From a checkpoint of a small transformer trained on Wikipedia.
Size: width 512, 8 heads of 64, vocabulary 15278, 66.9M parameters.
Training: a variant of Adam for these matrices, 956M tokens.
Each number is 128 + 32 x the weight over its row's rms, rounded and kept within 0 to 255. Layers, rows and columns count from 0. The size above them is the row's rms in percent of the matrix's.

# layer 12 attention query, 512x512, rms 0.0706, rows 436-447, columns 0-127
size [115 104 110  77 111  74  96 109 103 105 112 102]
[[135 134 120  96 169 113 138 166 165  96 122  98 146 153 145 114 112 118 200  76 146 117 169 123 111 107 141 145 175 129 100 123  97 120 141 137 134  96 194 107  92  85 143  91 127 136 150 125  98 112  97 146 111 133 180 174 155 159 134 123  90 125 151  95 127 122  94 126 127 137  83 117 124 186  90 153 208 183 110  87 136 152  79  86 164 187 180 137 116  81 140 137 120 138 113 130 148 132 172 133 181 148 128 160  79 179 134 101 132  84 185 200 138 109  55 107 126 123 153 105 158 131 142 133 149 157 113  78]
 [ 99 106  91 111  96 163 138 171  99 123 113 147 137 112 154  60 138 131 166 220 154 171 148 172 141 157 119 100 114 129 119 183 122  69 115 143 126 178 143 130 128 178 136 151 124 178 113 175 182 107  90 128 112 163 179 190 178 137  96 131 128 169 137 129 138 126 121 157 125 129 111 109 158 167 129 153 143 158 133 168 147 153  95 156 133 147 144  87 132 114  96  87  89  61 133 119 145 137 127 107 166 163 177 146 193 115  94 119 128 151 167  66 117 152 120 143  81 113 114 122  99 103 123 105 143 125 163 103]
 [118 108 189 140  98 129 126  73 121 143 114 102 150 130 140 128  63 131 180 149 127 123 170 129 130  93 127 168 194 105 139 135 132 177 135 109 177 113 140  65 153  57 138 128 168  84 151 155 171 110 142  91 142 145  86 147  96 149 124 164 149 142  68 101 137 108 100 123 131  67 137 101 187  89 133 189  94 169 135 118 115 109 153 112  67  71 127 168 176 153 157 147 120 124 135 122 137 116 173 141 104 134  61 158 112  93 157 180 112  83 117 114 149 100  99 125 130  63 138  89 176 117 123 196 139 158 119 170]
 [121 121 151 150 140  61 135 113 121 156 136 106 107 146 121 118  91 129  96 110 111 131 182 160 107  88 122 162 136 153  98 119 143 196 152  89 123 124 105 108 142 108 149 160 122  86 176 104 115 154 102 131 146 156 139 143 137 102 105 137 155 130 136 184 125 102 186 151 113 106 116 136 164 136 105 156 159 119 180 117  75 108 161 156 109  78 163 164 111 197 199 190 135 138 176 134  61 147 145 150  99 176 166  93 191  75 149  41  81  77 121 119 183 164 135 194 160 193 120 180 163 136  97 115 133 157 173 135]
 [120 103 142 137 161 143 153 146 184  95 143 157 153 112 182  77 129 129 189 187  99 143 123 122 103 107 107 119 138 162  93  83 110 121 153 124 145  64 126 149 161  81 126 160 171 133 128 137 177 114 186 117 134 131 134 155 150 159  99 146 171 126 159 151 103 145 101 102 134 145 112  93 131  58 139 143 125 151 144 112 124 184 175 128 122 133 157 143 157 112  90 142  43 101 114 160  92 120 155 212  94 124 122 113 102 146 116 149 170 110 151  86 140 101 125  90 106 165  85 110 133 167 182 174 132 131 112 109]
 [ 75  97  91 111 108 135 131  69 127 102 102 141 163 143 128 140 132  95 126 128 102 112 124  69 184 183 175 185 110 116 151 209 147 132 147 138 124 115 146 140 144 141 130 103  94 186 136 146 152  85 133 112 133 152 169  98  98 129 118 106  87 113  96 100  98 177  98 148 142 101 150 119 125 119 118 100 123 157  69 159 148 133 123 110 154 109  69 146 149 105  94  85 137  95 105 110 191 108 109  63 107 112  84 240 127 163  96 168 135 189  95 147 106 141 132  85 125  79 151  84 118 128 160 175 133 118 104 129]
 [169 152 109 114 137 155 120 127 122 146 123 182 139 178 164 115 150 105 163 172  71 201 141 136 160 169 111 111  93 210  55 165 181  91  61 133 172  72  93 112 118 148 210 112 143 156  53 144 161 118 188 172  99 111  84  85 115 143 136  91 143  61 115 116 152 160 164  95 173 175 106  88 163 143 177 135 106 118  72 125 128 125 199 156 150 111 126 152  98  78  91 121 141 156 177 127 112 132  71  91 190 121 149  83 136 132  98 149 148 121 114 143 141 146 129 141 112 131 144 108 160 132  82 139 139 112 134 119]
 [126 146 129 103 170 149 119 159 128 104 105 112 117 164 110 100 121 140 143  95 127 128 148  89 188 147 147 110 144 188 127 168 192 125 134 126 147 111 136 144 111 142 172 110 128 189  67 142 147 109 140 206  67 161 124  44  76 107 138 111 119 114 154 127 104 128 171 120 162 162 118 147 114 161 126 130 129  99  82  96 141 104 128 142 142 155  79 112 113 121 105 111 114 161 167 165 113 136 123 136 175 141 126 135 131 105 139 120 162 108 150 150 114 151 108 107 141 111 108 154 160 130 130 156 130 178 165  58]
 [127  86 117 166 147 113  76  83 152 144 136 130 154 120 153 128 125 112 168 135 111 105 104  79 110 108 119 180 136  72 129 106 141 134 138 122 120 103 151 114 120 156 133 150 140  89 169 131 160 142 122  58 140 129 164 153 142 169 143 153 115 125 105 102 138 129  90  92  98  95 174 123 123  74  84 130 100 151 173 104 166 150 178  85 125  99 170 160 134 123 176 132 116  96 151  97 172 111 131 123  77 109  71 124 115 182 136 125 182 133  59 148 141 106 102 118 146 104  73 136 138 177 176 145 132 111 166 155]
 [120 137  90  87  71 122 143 127 101  70 125 104  99 116 133 132  50 174 135 126 160 136 144 154  83 138 149 112 105 118 112 179  79 157 128 115 112 156 109  82  96 115 150 100  97 100 190 108 135  91  78  73 177 136 142 141 142 119 124 196  68 141 157 143 129 151 115 161 159  42 134 157 130 137 140 170 135 159 143 149 159 112  69 123 152 122 150 111 133  96 150 188 110 108  79 171 154 121 143  94  86 143 116  99 173 158  96 126  45 169 185 119 103 124  83 113 128  80 134 112 113 109 154 117 198 159 118 151]
 [153  88 124 121 183 115 103 102 145 187  80 134 174 173 103 147 131 144 182 166 119 139 145 106 105 120  43 102 120 136 157  67 117 133 147 152 163 108 100 128 164  95 122 149 152 135  93 139 165 167 154  13 111 121  92 164 105 173 105 115  98 160  79  87 132 102 113 103  80 125 147 104 133  71 113 154  99 179 162 145  92 117 123 107 106  45 170  56 118 111 128 132 124 127  99  93 137 126 111 114 128 152  91 164  99 134 156 130 145 103  97 177 170  99 123 106 144 103 123 117 126 160 120 107 115 122 136 141]
 [113 211 127 159 103 165  76 131 129 139 144  70 150 102 146 168 100 129  99 154 146 132 137 145 126 133  79  70 154 105 124  93   9  88 169 138 183 177  73 146 177  95 163 133 146 119 142 127  87 153 174 117 156  88 145 169 178 156 131 153 134 123 156  30 144 105  93 108  72 174 122 101 117 119 111 160 118 146 222 188  41 100 111  84  94  96 121 129 165 141  97 116 134 132 120 162 138 140 157 178  95  87  88  93 154 190  61 153  94 135 141  71 148  96 143 114 105 161 147 166  95 110 129  91 144 185 108 150]]
# layer 12 attention key, 512x512, rms 0.0698, rows 436-447, columns 0-127
size [ 96 106  95  82 103  76 103 109  87 105 100 107]
[[110 137  98  88 137  97 153 146 103 113 125 131 120 183 129  70 113 125 177 127 117 117 233  73 187 111  96  97 115 135 121 170 126 114 140 106 139 119 122 166 156  95 141 150  84  96  89 126 135  96  96  78 119  79 174  40  75 200 119 124  89 117 153 189  88 108 172 178 135  94  71 178  84 151  95 161 145 143 137 163 108 108 161  90  98 189 133 138 129 145 143 160 129 123 126 167 123 133 210  99 178 138 113 159 120 114 143 118 117 148 139 153  53 112  54 116 151 146 154 103 156  93 171 172 139 135 143 125]
 [ 64 103 148 144  51 208 123 145  60  90 110 153 135 107 120 118 132 167 137 136 169 161 118 145  88 141  54 141  74 134  81 157 184 141 124 174  59  78 106  73 118 135  89 116  91 122 126 104 143 162 135  71  79  51 195 143  73 171 138 120 116 143 162 134 109 144 166  99 150  70 103 177  87 111 160 175 129 107 103 202 149 160 126 105 152 121 139 131  93 144 124  66 181 102 148  73 174 167 121 124  72 170 137 135 167 153 146 143 107 131 162 123 124 128 132  86 178  94 149  99 134 142 163 157 183 152 163 138]
 [149 178 123 176 125  87 132  81 124 122 104 167 168 188  81  67 116  67 147 166 155  80 148 161 131 115 114 119 140 175 130 105 146 126 163 141 149  70 111 104 150  48 110 170 158 168 159 161 104  98 114  74 165 110 120 146  75 140  96 141 155 109 138 123  81 122  86 110  51 125  25 164 163 113 116  67 137 150 171  51  83 123 126 145  37 134 140 110 141 135 102 103 123 110 127 103 159 101 113 123 121  97  91 149 117 123 149 116 176  84 125 136 159 120 155 183 110 115 143  96 152 120 141 152  75 128 117 121]
 [110 111 124 130 157  91 137  65 143 132 142 139 146 136 173 132  79 159 137 120 159  88 135 117 104 117 126 108 108 155 167 135  92 128 144  94 105 166 160 137 108 138 153 153 134 126 117 145 126 106  86 116 141 153 139 198 113  69 106 139 138 163 128 132 132 107 116  92 179 114 120 109  88 141 155 116 114  85 103  65 121 170 121 130  81 105 154 114 186 128 150 202 110  99 117 142  63 127  91 108 101 121 177 122 169 151 109 111 120 124 159 129  85 143  99 108 131  96  91 173 155 136 137 173 158 141  98  79]
 [102 143 101 109 138  93 203  83 157 139 150 177 129 199 126 115  63 173 175 116  90 130 133  74 114 134 132 169 108 113 130  72 108  88 126  96 122 146 137 139  93  83 102 130 162 116  74  69 121 147 118 110 175 165 154 128 139 193 103 134 114 130  90 129 126 125 135  96  69 176 162 116  97 113 148 184 113 115 138  83 118 179 128 110 155 141 117 117 117 116  98 145 124 153 167 147 115 144 121 158 106 145 195 142  57  64 138 134 169 129 131 110 153 115 117 135 133 139 136  85  67 166  72 169 115 145 131 148]
 [107 148 166 154 115 182 103 152 189  97  88 142 139 160 173 121 167 102 152 123 191 121 121 169 157 102  58 139  90 127  85 111 186 138 171 187 114  44 111 102 150 105 107 116 171  73 159 165 127 133 130 111 119 115 138 152 139 207 127 116 119 112 180 149  77 118 141 118  86 124 108 119 135  88 102  50 162 148 118 122 141  94 152 152 127 133 120 153 130  93 176 104  98 142 142  85 174 100 120 134 119 128  76 182 119 160 160 120 147  92 105 112 118 114 160  80 108 156 145 101  82 140 106 102 117 100 132 171]
 [161 134 112 131 130 151 152 173 184 131  45 167 129 124 144  88 184 121 163 158 100 131 125 115 137  90  69  98 104 191 154 117 136 117 165 102 120  85 149 150  96 160 106  95 140 137  65  98 187 155 182 124  80 135  88 113 129 151 142  80 115 100  91  89  83 103 165 166 124  95 121 110 155 106 163 127 154 123  76 107 128 170 110 121 146 186 156  98 128  86 170 171 149 170 144  77 124  38 179  94 199 151 175  81 113 115 146 104  98 137 140 135 157 127 117 100 116 174 147 136 153 185 143  68 123 182 144 103]
 [151 140 151  89 117 170 128 144 192  84 126 156 115 180 136 127 161 154 178 146  97 133 142 180 183 119 185  97 116 108 134 150 141 143 164 119  89  97 145 176 162 154 171 124 132 120  90 129 132 143 139 138  68 164 135 119 120 151 110  84 141 122 127 145  64 130 189 193 188 117 211 127 180 113 126 109 151 133 113 146 120 148 124 131 126 159  80 142  89  82 166 187  46 173 126 159 130 169 137 144 178 124 126  83  72 100 106 130 149 144 129 129  80 140 107 146 145 206 130 170  78 156  91 133 130 104 158 106]
 [170 132 187 159 144 133 156 105 128 103  68 169 166 128 119 118  49 111 165 147 146  88 139 123  89  79  61 128 137 103 173 149 134 154  82 152 136 105 125 127 106  52  91 151 145  48 169 103  97 142 163   4  81 150 150 155 140 113 125 168 160 149 159 131 134  84 142 100  96 112  71 146  83 121 147 176 130 138 136 138 218 115 190  88 131  57 116 146 125 104 134 160 127  76 128 139 137 112 123 161  93  83  96 218 156 188 123 171 125 145 127 175 131 114  99 159 124 129 158 104 127 124 137 147 127 139  68 130]
 [106 155 150 150 112 100 164 115  80 132 152  70 141 143 145 104 130 151 105 138 173 124 151 155 129 172 145 152 132 168  70 171 130 175  99 116 134 104  91 150 104 146 176 178 108 143 139 116 121 125  98 123 163 120 170 143 105  97 120 172  93 134 145 153 122 131 143  82 154  85 116 128 140 131 104 179 174  88 130 130 101 139 146 111 110 185 162 127  81 173 115 129 135  69 110 116 109  80 148 141  91 132 170 100 142  77 112 101 126 122 180 117 140  90 134 122 149  95 100 160 128 127 125  79 158 105 117 135]
 [130  78 117 218 142 134 116 141 117 102  86 175 126  85 121 102 136  85  96 120 101 150 126 108  91 112  55 149 111 151 181  87 126 106  95 190 160 131 113 103 174  62 125 114 126 119 154 105 162 123 125  94 126 138 162 110 114 107  68 141 165 119 125  88 103 113 123  95  94 155 101 119 134 153 149  94 129 118 115 173 125 139 154  78 122  41 177 101 153 125 174  91 131  71 121 121 137 103 130  74 110 139 106 187 134 184 110 173 113 131 103 179 133  85 143 151 101 120  99  99 122 151 152 147 103 164 100 169]
 [105  90 114 174  94 124 126  96 114  85 128 134 146 106  69 153  91 135  83 145 123 156 127 157 112 119 125 180  84 106 117  91  95 120 102 150 149 164 100  80 147 145 120 101 130 112 144  90  83 117 162 146 124 118 166 132 139 119 158 105 113 111  85  86 122 182 122 112  78 158 120 138 101 124 127 121 112 133 160 183 129 110 111  77 137 102  93 115 150 185 101  92 136 117 164 162 166 156 104 124 105 163 106 118 109 165 115 167 154 162  97 153 134 108 127 150 166 118 157 108 132 125 185 144 117 144 157 188]]
# layer 12 attention value, 512x512, rms 0.069, rows 384-398, columns 0-127
size [ 91 105 106 107 101 106  81  91  88 109  92  87  99  90 107]
[[113 161  81 135 144 125  80 108 129 128 152 147 102 162 108  80  91 147 150 185 120  80 149  93 142  45 123 113 108 125 137 119  93 104 104 141 137 166  83 115 183 104 148 169 127 123 119 120 115 111 171 150 149 142  62 152 140 123 189 133  99 148 102 143 115 122 123 108 115  37 120 160 167  75 113 188  94 195 123 150  96 187 143  75  71  99 152  88  94 154 184 147  94 158 108 154 200 127 192 157 141 154 125  66 145 115  85 201  91  67 109 103 173 124 118  91 191 114 122 124 150 134  61 111  83 129 120 117]
 [115 138 142  85 187 149 176 155  91 127 110 124 143  67 176  99  89 182  84 130 162 104 148 131 142 208 176 140 108 138 122 113 191 160 137 173  97 115 141  94 148 142 133 125 115 183 137 108 118 122  61 130 168 105 186 144  87 145  82 126 119 104 169 132 132 170 145 136 158 139  55 155 148 143 100 154 130 136  99 176 171  98 116 136 106 118 108 129 145 108  74 115 133 109 107 137 102 146 133 146  70 131  76  73 104 104 143 134 136  35  91 128 138 112 125 113 157  91 157 153 118  99 163 154 139 140 130 161]
 [123 139  64 171  73 102 108  97 145 178 121 129 119 113 114 177 139 199 146 227 105 173  98 106  71  63 157 114 122 131 125 146 163 121 103  99 178 103 190 160 109 126  79 132 118 107 168  98 111 125 167 142 113 137  83  88 100 100 154 133  99 100  93 163 137 127 112 106 180 164 100 117 106 181 143 171 105  76 129 150 123 138  97  92 138 152  95 176 199  77 156 152 113  93 139 118 127 115  86 110  89 203  85  40 121 182 132  95 177 104 147 143 166 108 136 184 180 149 116 129 127 148 153 177 124 152 206  90]
 [127 123 136 133 164 154 141  30 145 144 117 154 123  87 183  82 145  98 115  92 170 118 154 103 141 126 104 169 130  95 118 119 191 166 136 111 158 192 117 140 143 117 216 129 107 113 136 135 185 159  73 149 142 207 104  57 148  43 131 147  89  82  93 154  67 130 160 120 125 162 144 155 156  91 135 179 144 122 152 152 170 182 180 142 205 145 130 150 133 170  80 122 124 142 148 170 166 106 241 152 137 117 148 166 125 124 146 102 102 132 125 146 148 165 141 140 124 144  85 100 151 138 128 163 123 158 113 106]
 [116 100  86 110 176 179 129 122 110 102  60 171 151 144 119 136 123 163 119 153 112 125 136 104 183 181 129 184 148 104 139 134  91 120 151 143 109 131 171 153 148 108 136 142  81 124 123 114 138 104 161 102 121 172 178 116 117 122 165 150 124 197 147 108 119 105  85 109  92 149 178 131 160 130 133 144  67 126 186 136 187 149  46  96 138 154 114  92 106 101 129 158 123 137 100 152 176 130 135 105 101 162 134 187 142 126 103 188 131 230 119 123 103 131 104 191  90  35 118 139 140 113 127 111 119 127  98 105]
 [142 122 115 118 110 131  90 114 120  91 148 120 118 133 104 120 167  92 157  89  87 183  98 106  85 144 158 124 115 195 119 140 158 117  77 136 161  67  49 165  86 142  86  88 165  85 165 108  91 110  90 165 134 125  48  72  98 115  70 114 132 130  90 184 130 114 124 143 103 140 111 123 130 114 124 102 141 183 131 133 140 175 165 134 174 150  99 181 141  90 183  74 117 117 162  94 123 122 143  93 114 114 111 111 130 174 145 166 179  55 127 133 114 128 130  62 165 146 121 128 144 123 138  87 193 126 133 115]
 [110 147  74 153 173 140  75 191 171 152 138 115 145 160 173  94 206 171  99 255  85  39 144 128 160 139 107 123 166 123 108 126  93 156 127  87  48  69 159 144 152 115 113 139 135 154 109 151 193 133 141 143 102 172 113 218 127 184 117 138 158 130 130 100 123  92 152 112 153 123 123 103 140 128  69 133 105 159 137 175 107 163  67 100  94 119 144  83  98 111 100 133 145 147 112 129  91 131 145 170 133 178 162 132 161 132  78 137 158 126 138 100 121 138 100 137  72 135 124 166 104 106  59 130  77 175 190 174]
 [153 162 123 151  90 133  99 112 128 122 123 102 114 146 156 117 136  39 126 170 142 124 147 178 103 109  70 143 110 142  57 119 156 119  94 147 140 130  73  95  71 119 122 112 157 179 124 147 112 155  68 126 164  81 148  95 107 106  54 127 119 115  81 133 138 153 169 166 147  96 118 125 138 119 120  97 134 123  93 114 122  87 168 135 150 119 131 172 117  98 169 129 134 128 190 158  87 111 118 188 146  88 134 115 121  85 168 104 134  69 126 155 165 153 141 113 134 170 137 143 123 151 136  91 145  99 141 127]
 [107 156  63 179 101 138 117 114 110 135 192 159  98  95 117 158  97  84 104 105 126  64 151  89 126  78 108 162 138 131  89 137 122 121 207 118  98 103 147  68 183 130 107  99 135 146 115 101  61 168 149 125 129 155 121 146 139  85  73 113 115  81 160  78 143 160 174 126 152 148  71 162 132 137 142 101 127  77  91 134  67  92 157 124 137 112  76 120 130  82 162 125 120 145 144 187 131  97 130  73 113 165  64 105 125 100 118 120 125  77 114 142 160  89 153  73 125 128 128  95 139 128  78 137  99  79 136 118]
 [110 107 176 122 179  86  98 115 164 164  72  97 104  82  74 129 104 153 109  96 136  79 130 138 166 145 128 114 121  84  89 104 163 161 172 135  84 187 140 134 171 128 124 150 102 110 230 118 123 123 152  74 156 117 116 221 128 153  73 166 144 128 115 139 139  89 112 106  79  88 104 121 115 107 125  90 130 137  84 186  91 136 124 213 129  90  68 118  75 120  79 139 115 129 139 116  80  86 142 137 131 100 114 109  97  77 140 132 116 115 114 100 129 124 127 137 110  70 159  76 161 118  68 181 128 130 158 148]
 [142 110 130  91 121 143 126 146 139 157 108 167 132  83 123 128 195 143 180  81  93 144 135 141 118 137 126 112 124 165 108 149 147 165 206  81 188 149 166 146 160 132 193  86 154 160 104 144  90 132  97 139 140 155 220  72 154 100  67 134 153  33  63 131 116 134 149 159 127 161 102 123 166 155 121 153 146  70 128 110 111 142 157 117 102  88 111 116 101 139 126 140 149 159 129 143 116  62  70 126 140 118  60 137 129 130 126  61 129  98 128 128 180 121 113  90  87 144 150 127 137 130 194 112  92 112 133 127]
 [146 116 106  99  60 118 140 102 111 131 187 185 132  64  78 154 125 124 116 103 128 106 132 115 110  58 143 118 123 173 110 134 116 124 113 152 119 216  99 164 137 121 142  81 117  75 162 101 100 143  90 122 122 129 148  73 146 113  82 127  84  76  80 163 131 165 148 109 163  98  90 163 114 183 145 125 131 126 109 133  86 197 141 172 188 136  96 188  87 129 237 137 134 123 129 166 155  72 126 142  93  60 102 109 114 138 121  94 105  80 109 144 134 116 123 114 137 166 118  96 149 136 155  90 163 169 125 134]
 [ 87 147 181 181 117 141  83 126 126 127 174 114 121 117 157 118 137  65 118 117  78 120 159 128 141  57  87 131 164 145 140 177 116 120 146 159  94 100 129 135 168 103 150 106 165 169  52 124  97 132 181 107 131 147 166 108 148 156 148 119 145 121 171  78 126 166 124 141 140 115 127 123 114 120 114 140 147 166 143  79 103  67 199 137 101 112 154 123  76  99 127 133 155 129 103 178 144  94 137 101 124 124 138  98 135 111 123 110  96 144 163 138 111 125 134 126  64 154 167 124 110 123 132 129  91 132  98 178]
 [114 119 171 142 212 135  98 123 155 116 106 112 108 176 147 151 108  97 124 165 135  94 139 128 112 167 124 152 135 119 176 137 128 137  94  59  50 105 128 126 127 100 148 187  94  98 130 136 141  92 121 118 133  71 153 178 119 176 123 115 118 175  97 122 123  95  82 126 137 108 127 130 156 140 154 104 162 183 158 125 132 133 134  33 126 151 164 134 119 181 130 125 163 128 110 134 107 150 177 188 132 153 172 143 138 135 122 140 168 216 166 115 135 126 137 181  99  46  82 112 130 106 157 174 144 143  73 101]
 [ 90 123  60 133  92 158 119 115 108 117 155 156 147 143  92 176  76 119 152 167 112 158 112  95 162 140 145 137 100 136 209 118  91 100 157 148 193 166 137 106 126 109  85 110 127  69  89 125 128 112  85 161  88 135 180  80 127 171 232 121 130 190 161 119 106 148 128 103 101 167 110 138  85 172  89  86 100 123 145 126 117  41  65 102 135 123 126 135 131 106 167 106 149 148  78 114 137 121  81  68 135 132  81 168 149 132 171 131 137  89 161 133 133 124 113 164  92  82 121 116 146 115 139  41  79  81  86  88]]
# layer 12 attention output (transposed), 512x512, rms 0.0683, rows 384-398, columns 0-127
size [ 87 102 107 116 127 104  82  98  95 115  93  83  98  90 105]
[[102 195 120 156 133 135 173 167 121  87 145  50 124 159 134 152 127 110 157 107 120 161  70 113 121 144 147 160 129 113 143 142 115 119 114 116 150  87 172 121 166 169 156  89  96 165 151 121 132 152 138 187  98  98 174 114  75 166  94  67 146  54 207 123  99 168  46 199 171 149 138 108  72 155 116 131 108  52 142 108 174 111  53 145 151  91 139 154 164 123 127 143  75 148 135  68 148 145 144  93 161 121 143 103 135 160 153 153 116 149 157 171 123  77 172 137  81 149  62 149 101 128 121 123 124 163 171 107]
 [180  93 107 117  71  83 201 113 100 135 167 155 189  58 151 207 134 183 106 176 133 122 131 167 105 134 101 141  98 125 111 147 126 157 129 156  88 124 171 106 107  98 105 113 135 153 126 108 114 168 151 117 129  84 165 155 152 116 133 151  91 151 114 166 117 134 150 144 167 121  81  82 121  70  84 123 138 191 143 105 203  97 135 135 109 138 136 108  81 113 150 132 155  94 139  98 187 146 136  74 107  83 104 110 113  83 111 151  74 129 117 144 157 188 142  64 168 155 121 173 115 124 151 113 140 160  70 144]
 [ 93  75  96 158 123  85 110 144 141 136  75  98 121  74 127 122 114 132 151  24 165 127 124  72  98  39 117 149 174 101 163  97 168 124 132  76 163 130  79 119 151 119 155 107 144 165  99 137 135 158 143 130 101  66 140  65 149 177 164 195 144 102 131 141 191 128  78 109 158 110  97 126  95 111  85 131 156 125 102 140 100 178  97 192 135  79 121 132 170 129 159  97 144 124 136 125  77 170 187 143 113 159 128 144 105 181 147 137 107 124 137 130 122  65 158 124 118 156 151 154 102  96 123  84  67 118 100  83]
 [119 117 197 129 179 147 155  94 214 116 119 154 117 120 142  79  97 110  90 137 130 158 141 155 144  85 126 151 117 180  78 199 115 163  91 123 119 164 131 148 118  96  92 159  98 134 151 101 139  96  97 158 103 189 138 114 150  85 135 204 118  88  72 135 110 149 150 144  99  85 139 128 119  80 143 109  95 102 140 105 130 149 146  88 124 149 120 159  98 155 106  82 133 190  73 186 107 140 196 174 164 104 150 125 187  82 143  99  72  87 172 100 167 144 162 118 113 179  81  68 147 114 103 111 112 147 119 168]
 [148 154 104 102 110 116 168 125  95 117  73  87 144 122 106 111  97 128 115 138 154 147  50  30 132 157 122 152 166  90 149 132 109  89 123 143 112 116 168 197 165 130 107 119 164 162 127 136 148 116 180 104 154 160 142  94 111 108 113 120 110 143 183  99 120 183  38 118 140 136 122 170 130 183 190 164 168 105 179 109 153 148  87 125 167 145  71 102 149 136  64 122 110  91  98 106 147  82 151 107 128 135 134 188 128 148 134 174  87 189 109 190  88 138  78 127  77  63 170  98 118 119 172 139 129  96 109  60]
 [154 115 155 147 161 158 165 102 113 113 108 107 177  96  98 144  90 115 101 120 152 133 156 108 169 106  89 151  93  99 140 111 120 160 135 113  96 130 131 109 162 139 158 104 138 129 146 130 130 157  82  58 121  77  98 135  63 112 130 112 163 153 130 124 169 102 197  93  81 147  95 179 125 162  86  74  81 116 124 132  62  91  60 127  82  39 109 127 157 168 109 152 101 189  95 152 114 106 163 166 129 175 101 157 145  89 146 159 121 111 112 117 140 128 181 141 111  92 118 154  94  71 174 191 124 109 147 163]
 [209 145 161 122 137 152 112 184 159 124 145  23 138 158 114 149 138 159 130 113 172 155 129  78 122 201 154 144 142 151 151 149 128 111  73 131  89 157 143 110 122 151 135  80 101 109 111 165 121 121 171  78 121 147 105 118 149 104 152  36 142 154 138 117 139 108 104 114  87 146 151 145  75 129 109 100 142 113 132 111 162 150 116 133  67  91 145 132 136 177 109 100 131 162  99 142 184 109  76 136 189 113 143 107 102 132 164 146 139 136 130 166 155 100  52  98 136  43 104 119 131 151 124 166  83 167 132 135]
 [118 139 171 194 142 144  99 167 207 131 178 133 143 171 137  97 204 118 132 143 110 122 174 178  81 126 150 125 132 157 120 130 144 121 132 126 153 136  81  59  88 152 165 160  97 111 138  94 166 161 103  94 114 109 115 152 164 147  93 121 154 113  71 166 156  82 159 138  95 157 134  53 143  89  83 105 121  98 128 168 109  98 156 123  68  71 146 162  81 132 181  99 127 158 184 118 100 153  47 165 152 122 121  54 163 130 181 100 134  97 104 141 162 125 150 125  91 193 103 141 185 186 109 109 107 163 140 118]
 [102 156 152 187 171 107 137 158 139 158 121 156 154  91 118 129 127  90 105  80 135 171 120 156 106  68 158 123 107 146  93 133  66 167 133 106 120 153 105 104 129 102 180  79 144 168 147 101  93 107 112 134  98 145 156 173 160 105 134  95 100 144 116 137 139 207 168 124 165 104 107 145 167 120 135 120 109  87 140 129 131 118 135 117 183 120 158 138 113 140 116 147 150 236 124 127 114 122  99 102  84 163 119 102 155 129 148  78 116 111 133 144 186 152 134  89 115 190 133 146 143 171 151 105 102  79 124 179]
 [138 134 135  95 160  72  40 109 141 110 104 152 104 130 100 139 154 109  66 136 130 135 123 110  99 136 105 121 144 170 117  84 166 173 187 131 131 128 154 150  89 190 132 144 132 153 170  86 153 134 122 128 139 129 128  42 106  64 120 188 140  55  72 106 142 153 157 112 123 157 106 120 116 138  74 126  78 128  61 155 132 194 106 118 147 103 133 119 139 103 119 115 125  99 142 182  85  79  97 138 105 127 143 155 126  74 117 139 213 135  62 100 119 125  76 136 109 126 112  63 168 177 113 126  80 125 201 150]
 [144 131 151 101 142 146 117 179 190 111 116 177 123 112 163 107 184 120 115 113 119 166 154 116  90  60 121 103 136 153 139 142 114 115 117 151 194 125 136 127 153 187  71  81  83  93  87 119 139 123 164 148 146 122 158  78 187 137 173 214 195  86  95 128 104 160 159 125 117 113 105 189 125  77 191  99 114 115  81  92 124 157  96 138 117 157 175 143 111 149 181 139 153 110 141 127  93 143 113 114 151  86  88 122  66  92 122 110 114 119 130 145 163  78 144 164 134 150  82 109 129 117 141 135 102 203 162 123]
 [158 143 123  99 129 154  93 141 157 130 118 129 133 192 129 152 136 129 113 153 151  99 112 102  36 145  96 110  95 197 138 120  75  79 129  98  91 159  84 122 160 125 160 104 126 147 139 109  90 157 135 123  78 147  78 151 182 139 132 239 162 107 132 120 180 193 129  62 181 131 104  64 153 117 122 121 184 123  92 157 104 115 140 105 129 108 103  62 137 141  81 150 167 157 117 118  95  74 127 159 142 204 123 107 106 125 142 124 140 129  82 165 134 158  93 119 128 148 126 174  99 190 115 131 129 137 112  65]
 [172 154 146  87 178  92  99 138 130 144 176  98 132 119 191 160 156 128 129 148 131 108 185 176 146  99 177 140 127 108 119 116 100 198 171 106 115  89 154 134 169 136 200 147 146 168 132 158  93 128  81 175 135 155 137 155 128 126 167  81  93 158 147 122 112  75 151  98  82 136 151 156 150 114 129 110 136 150 175 114 139 128 147 143 105 163 125 141  81 129 154 242 153 194 144 144 213 142  67 177 130 120 124  79 105 118 122 112 166 124 120  72 155 102  91 151 116 148 115 169  94  93 167 155  75 145 154 174]
 [101 157 110 109 127  88 124 128 130 171 135 157 107 165 135 106 125 115 160 110  95 122 136 158 232 115 123 161 120  99 161 138 104 133 131 139 126 109 108 151 106 128 117 133  99 145 129 144  76  56 161 117 156 137 139 130 142 157 139  28 132 129 166 169  50 113 148 125 106 127 108 142  97 143 145 117 132 113 125 128 169 133 118 104 177 142 134 169 162 139  99  62 125 107 123 130 149  95 168 133 119 117 121 214 102 144 111 133 128 181 137 109  99 166 138 154 142 127 117 143 164  85 126 149 151 165 112 176]
 [ 45  73  83 140 127 104 140  93 141 197 156 106 142 198 103 156  90 131 124  83 156 132  78 110 179  93 151 181 125 122 135 175 110 135 201 229 118 162 128 147 137 157 103 145 130 135  98 120 122  92 115 148 123 137 201 116 120 135 126  91 121 163 117 123  72 147 161 105 165  85 104 142 150 147 145 134 140 111 111 108 101  61 167 172 135 104  53 124 104  64 136 151  98 176 140 101 133  98 161  65 131 146  90 131 148 109 149 147 136 154 103 126 124 115 130 115 127  83 133 126 133  94 167 122 147  94 119  96]]